From a checkpoint of a small transformer trained on Wikipedia.
Size: 2 heads of 64, MLP 512 GELU.
Architecture: learned positions, untied embeddings.
Training: a variant of SOAP for these matrices, 117M tokens, 3574 steps.
Each number is 128 + 32 x the weight over the matrix's rms, rounded and kept within 0 to 255. Layers, rows and columns count from 0. Numbers have three digits each.

# v: layer 9 attention value, 128x128, rms 0.0422, rows 3-27, columns 0-127
# o: layer 9 attention output (transposed), 128x128, rms 0.0518, rows 3-26, columns 0-127
v3:127146117124111114125087129164130127107134124129152153119146142099098138100146108134113144135096142114099152109124148107147127133146141144139159089139123105138139170123093148135113122115133113114129150119146110114124124089130119160142149081118132151102082150148144158131118131116132124117105172133118117135145110102150117144113121123143110138110105174160109124147150134150122119121112
o3:140122150143123172146144142102158143131113138122126132125148106092138116111147139115141112105156124123138113115156136144130170118127151149178122125103177143120114115099119132100152111130106161123126144125133140134171143167122131090069125157113121128109154114117112142122109145120141115154097082164111137119136159113141086110150124141142130128119093124110088140134141132125137106120119
v4:096089138102139188128102078108135132164152089145119156158125153182133135152133131127133168159105121107146149106124132133106114165095141119100131138113123129120107135112158126101113097102139137092184093129136113133140106152148162121122130161087099127133165105116148159114125137160121132179086124123086129143108102165122130125099104156162130138131135103091119145099160105123131146108136
o4:171106161149120107118135142110115108127081141188081126140135138125140119113106095153106079165113126143094158142146087154152143121089155126106155112152111148095146129135099142131123194163112128171109171148148148099113141119132090107105128115107088124149105161148139149051151125167092136098168091158159108097138156158101167149120130120103191121134137125114122106095100119119099108143119
v5:123146140120112122125090142118135129129124123130104135147144138092129170146109157143137166162116145099124131068081095154172140174110150139116148126112121104163129118106106150129131135104104121121145116137120130092126144134147167142109142110114139100123125115160120111125128159118156125132135122135120102112102102143138128143147088106133111123117114131159147139106099108153146101136134
o5:105102144053134145070133120119130138137108113129120110127160128160109116139087136163066084114126117125128138149129107132157122131115122126130113139142117113145133112134172145159144097130130150133108130106167111161160160140105125098183130160143123141104102093128142138160138158122095154101126117137122116114111126139109118123134145142135125117095153152124144121159130157120132148170143
v6:117106107177111110115088145085092125123118148133117117162147147119127161155142104124077116101111096109089147045157099165105123115129144126148152127110111114148135125118073111154148115168162124127112134124133113170119148097106137142155126150136127138149141161116067093144060160086171132112147105147139151137135167136126115140174101136132138131121150135136121110149110139121171081137134
o6:115160166094101133117115142176159116128121114167126126155158135150146120139097101155062112128123105108145108148131084141132157144160132094149115130138140127126112116137171155095159131093108140098142167148120142120094075167159137124116098150089124151158108113136128127112145143138078194122128128127101127132112102160129126115120150110102147123146134132106135142142125138132135127119137
v7:125155108127094117139108138144134143108088131133124138142152106148124131120105096147113106127112131111088114114159126127109157124166141152128149170100130172126121173154119095105123128118164135109127126128158139120146136095117107105153140113131104118160156115126121132132088084138148098133132108123105143137112131129138112135152138150089115165116121147107149153114107128140135108104142
o7:127103175132143135154139134098143136190147109143111167113110112109116112139139122118147117143103109120147129114103086124164133092168115095139097064143121083138091137144148122139140164157125170101151158132182117150092098125145111127097093140153111145109150147121072130146130138132132137086110122086139112118149137126110117150108120134123135157119110091141114133093138120141100091126124
v8:128150162116107121113119134141145125165133120136074107146155121150173127133145130097083128101113129175123132153075136094102189102112124144117147156108120152144078084129121100104098165154165109136147111147125150146146136131110135117108095168116132127062122151147107085130122125151135121132111116133170151128135135125124134129106161156108145115115121147127127123127115131112133149134109
o8:096145142167150120108175114131153135152077152146190144122123118129121188145093105105148158167126112171135126129148170149144137093099129119115096134119124142152130124128125114156132140156153169124096144100159150107064149105127147132134098064192141155169139131115091152116134114146132126126138119123090117123120123125144121124169086116125074133117179114114114150122158141138100152111107
v9:122110087117126110093159095105100140121155090120143145155161136150141174133105118149154131142132150166098120117126131147143117146122155088097120152129162135102113153120157108118160130128146121142086119143118126129118117100140152110146133143132146140144101145092105167102115155122130136149130099126108127106102102124111108091146138105115143146138117133114152099156128102153136113124134
o9:099170138184113131137134137121146140136129147156104134153127161162140116103187111188087135127121119127160096132131132122106123092143124120137119127138131108125181110123107117179063174137125108101208115079112144122120161174144108109127116129110088108157132143128121098100120122132114147123107146129127119122116150150128159124121141122117154125123125147084163126050104135118154146140128
v10:107147126127058108124142148119121158151104174147112129125077131163100154151116125152127122175133132113106093141159146141119106127138117150129171159106126126150147109137110135102194152163151129127120156116106161132131153143135127120108134085119145111156152085137134139152123150129118111159159136129138114141145109101118152096143150135110130163090131149118151136129117127124083128131107
o10:116139118139122130123114101133175108157148135125121139123140129129145156202142123141111146073113146147140172126124106111154156103112141097154112111126117094132154138085130151176081100150093134150152118133137152148118138080118153125142105148111126161123111109099117126143143105108135135085103143151092152143125144150106138143125160114155127083125099108122122099154082134133125126121119
v11:133125126125091097107150117116154159120123129095130149111135132120120164148151149162098098103137131120152133100125116151151119119159124155118141168118145112143134093101126140151122109132121142106114123154151127146146140121138109103146147130107157132087125134102108171129102114107122105119131096103124130137151141159121143143146109122123147098134151151134126141151142142126140122095108
o11:114134114129162132116131119153136117133098107157114146146157150161135101121127058116132101145161110103128143135149134115133117138136142156127104084143176064131137162124141139106098143166150097131143100126162111091101105163140128188128127130149137098146095139139127137154143137124128119174113152129121154127089144092125073162117124145126114144143164132094092103130124090125091110132161
v12:138116145138120078109125103158118131162169136144143105121124116116133105120110122135113121141134115110136103093105094120111131142100082132145149110129140116120123124164153108174143123128149116121111171125134109142136112156128119148129140168160164116121104160145157122133103122144156113116093106118120135149130129138127131095145172134118168129139089136100137186146092138117147135180096
o12:127141165105132108153120149148156129157090086086118140153101132145084092115155124115094112140123150135136126151138134120168119095160180071072102122135079128164165154119164108113117130124112120096121100149143136123146119120130108141138086088106115108106190102129109136134160143098150152133184114118115138136111126123106143152133143088173144124116108149140094113122151140147124121147173
v13:124120117110150127146146135142154122147146121157114086120168127087128138107122086112147142120157094121099133144130101131084140096112140122144110159164120129093143119103139152184154133133097161163161122131113134089158117129121110095131133144144096107114143097147088142138084147086147099158133146164136156124122122130109082119122103141127129134130119116176112128144138098111123137154140
o13:111117123155119112080103124154148167114096165117110110133088095158154133130127140139141147139139114154123092123129130104144105124122162138092162121149119094135111108119124129097133141134120081145087139106126140122128133117116104127133133124130152132144133146096172120124145123135149161153144116113110059137120112162119157149122149182123114134118151155138128139121125131122163106096115
v14:128142133112136154088153121117127102143122124082128120139158147121137122156103125126090122115155131132153120131144169147121146158085111115146135119143128118144134134133147091170138097111130122127126144131126112127120105138123115110128149109113115116115122164117145178134120138117142105112123139149158143138126114130133165141184146148093125115122123123117121103118132115127108129156132
o14:111125130133101193118104140145078128134062124121138131097115122137122139116162119109118126139124127107078133143124147116113131087155127167122142132106126144074134095119152088112112153129122121166132135142112128146126130126130122146142131143120148125182125145113125075127124096145151156137165116110146114139136139108105086122120135109162147172160147142084115156137130128139147084121127
v15:098119122168099105150094111135148142131116119070103121108172152099126112135108086150111101132151107137150136123147126115128130133128180112124128108135129121095155134149097154108092117123102121094148070142133151125145165138142136149105119190126172130115178153133157117156101134118116105189145105098139149099094137152158152145118123126111117145127117154138099111105113152151154114135107
o15:115123133107116145137142121145120109133127105155160142140107094138128115140122133129133110162151177122135133120148127129189108116125103119090082143103139139118113119154154096110153164107159116189123174171105102145120109116108115118154177094128101159117156091098142148140150137146155119113098185157108120149132091113169081130149183156191143083138133084119131131094089097084115119125180
v16:142135118154133126125143130127108108142128125136138148166158117130176144116096147111104150139136125137089144118109134100105142130118094116155125154151142134120105117125153104121106143152150132134164104114139135143098112142126137151099095123132136132150098133154160151082139123130134124157132148135149111132140084110119131131108130127093108079134134128132077139120135141139132105126149
o16:099147114113124161164123124146118174135102147125132136088114147153133130107141120114141121118118151134164118119115123117122151131108158139101104154104114118139167068141129160129154150145127142149113159114143133118135144122151124107087127106142116139141133155148157097106111114115134168109149114129147128126165156074146122076114136155142113113119139162135148126123092130103132153123103
v17:116129109090132142127108149169107134154061157101151153139120107076095112154119122116109136137122110160104152144136123136104115138155127091131173119165119135190121070138130133081102165169146126155105148112147168115125093105125160137113134096137118124150150100154110104135094057143142114125123134085124111135132155152135104150137130144099140159176107158156139130122133109124147150130119
o17:154148153151129111127116097133146154137171130113126120138148131123151109158121118088109089153156110141142106121096116084162163144087153104154098099106139165110115136150107090125132099130143131112169136129110159134136168088088087135110097129109138136157109136171111143146193128158134136133130116113146159165122134098178133097135106102129105140116131167157125130118132134123136128142144
v18:097122104063119096106110145098157123133119138133170142150110081200155129105149114138131141122110112090102163144107129131134119140129147129175143119145143130126115126094159097084139127152135174136127161103094125137105173174133111144094054149117129154132133138151174146117098135154081111140147128163135086136128100140130151120134113105117147140155131124108107126128119101128124149144168
o18:169163131153130149142158155128119148129148095124085103119174128147138175125103182129125165148110111141119078152129128126142162108152115126100122116164124115161120096191123166109169129098106117155156126138149129136117128100126119117124163066143134094159150119129097140068084046152128093095093155125138163148114150095145130144112133136098121106135113132156135125157103159152114123100148
v19:129138097129146164121098124133145154150091109105114182128144112141091114095128125107122177145172097131107115146144114083126114118116168120171125160099154112118123128113107122084114114125147146095147112106139104131154156138158109100109126137099137144176168119140144107134117112163111091100141163095130143114148108138126120160137107093156173110103140081113132152119106129136123153146107
o19:132094103117158161126089114110131141096168154137159112076112135105155114116094131115130063172135138104139156129113143141095134138093114164129125114168110138120139166158141156122122157113112112147096169179129102134071128133123154128132132127133134114127130107133124136124110118104129139114116118135119152176119137109099162136116138179119105095125147150140124113106140123116146041160170
v20:134162147141121120123156082085145164101113110133138173122138094124140137110132162101170154121111168152132120124126128122138165206128128115135137114127122098136158114148152130082107129100113140114127087169115086121123083096147131109153154100119097117143100153123131133124149117144131130158149118096097128119122082131141141126118122114190093138128142124144135145152149105141130107151152
o20:143098098131091116136113148113135126131158176129108116119158116163129140102120110139143125132121126082120138116171118116111112120124115099114155126121128163117108132142129114166090140134161147095132137133133152101118165128126147116123114136114128158110139113129166099136130086095130173172125108137142139106197166106123093145102167125102098094146133120093126128107133116109111140131120
v21:125117106161163130102155117137133113108152149129115098129107101147112115111170175110127126093112107112134153129121118096136127084158168099133110184128117157135112101105121103100125137147087109117132116126169125122105118145129141156088156115116145133186133086160144093133132103132112133131141119126160139146130159131140132105114163131072117098085121149096153167081141170138137132073087
o21:155132138060094101166073130147117157118128095131145134108151154107134135085119103104151163132103114166078100124132136137117122139113136148102111106117157081153085131157151141177126143147140135138133142139095136109094128090139096128150113142184142138118113165139084132111113147128148126118135169108111091139108154180151123133144114196149159172117110092125101151129110152132102128153145
v22:118113110153117112150121133122153127121140126121133109184100152117144145112145133160081130132109118127146145164088135111125124131162127118094083116146156122066140147121098120113109166149113137105117115118125155134114148152133160088125157141128129086135129143120127080166136140131100146131153144097133121117153116140119124177130150126113179139098148158103143117144114169146102124081123
o22:110115134123097156143086100132126145106175126146149132068163114114068107184132133117115125118092134146129120102151083152121098168144137184135158153128117107140140137114126145153148106102139138131132157137074108141128126146114145166150096108118148122156107179110168134139110118118116142132126138176083116120113099126092175141159119143132141117147112105184120115111100145132131091139144
v23:181150111124152124126102113107138097123117108124163131087127140131128124099121138109102139153131188168129119135129084124104101130161101106090100073130133157114102118115112149089135137143130141126124123150099126139149138139150153149160142138103125111130147084139103120132119133113103104128146178154147152122123108154119123143130092129107140138115129166116124153100130142122128124114133
o23:094136123143096132131124073128131147116153125135145138140129116099137148137140124127115096101115089093089125180106145164155139140142171131173132148156117111148117139098145161124108096114171119127128124097158144101125086095109129108103098121142135099132136140150108156143136141111152189143122120081109140121124132096157194126131123159146135094127120113153132132076166127145139145149099
v24:121130139127168129120138144161107111128157142110093144138113129127121116147075112174110175122124151194100112139108113140146124126121134143124154110123119087090123094118107141140093142090143129096161125147158136145156149115147133131129160117120148142170149142126121103150133118174129078128168092150174133167095137102135099106118109107115119087131151125164106131127124137138133135148117
o24:123127153104136128108120109097169096157142113119123102137111150135145166111117124116142100095181144146154132144173125088128164140095122104145104142147123155152134143150139066142119130156142068180087158133163132133119213164133151148098107087157124100138148114101117139152136155095148118144126129115119110119149139154130118129092127095145094099104101123080177110105145162151135143131114
v25:151090106128134088106130134143178150141159130135157105090096123118117091125165158132122103106099101134165135118126143100119189137110116121159095135131098126140111128125140119140115142104107135142100105138153139135118107125153122144144126138108135138137115119099135139128129144115101131147120153113111157106117132160123153154129103131137101091091148148112127134130096137116130161158125
o25:118118112121140145160105095159101127140107132143117142102119147146120124155111119077135163119131120146116149090153132147169113129119100137102133092112160148143141114134124178103105113148139113123101121112125104090115102063102134097129155137079131111129171129158144151096089120144157131164135117126131099160124137138148132133144121122134158118180128151141083143111135075157125120149135
v26:119102112103122120135117115150094138106121129146103162101130106089151116146133141126153116124111109126129153123168093143128120075123094122132154150119126132095149102139111131119153111118101138148141108119140139114133153113125095124098123130209142100116114136123114112141134140116146138129135133124123167144130169110144138141170096139155115106158155104126165139138128139147146111118149
o26:182143118130136131141121137134098113142115126104108132139159117169142125108111117110096091131108136144127078096131153113141114142143119150102115098120140094167145174106119098109135139124126124120125151186147106186095120170089167131143119126122131138140129084127121152144125137121150110138099133124154091161174120168154117128139148101095131119079118140135142138154132129099167149145122
v27:137146142148117143141154110133139087119107159098108140154108124140072160085135140139118127090133101096126115116154107141115142095153119132127118172121147112129146110105139135128095149151143166147100122118090171153109117141135139100100100152131152154136121117152140139144103119091067152113114106103145150136158161150125119126084118127165134073140114100134121123108108138126132111148127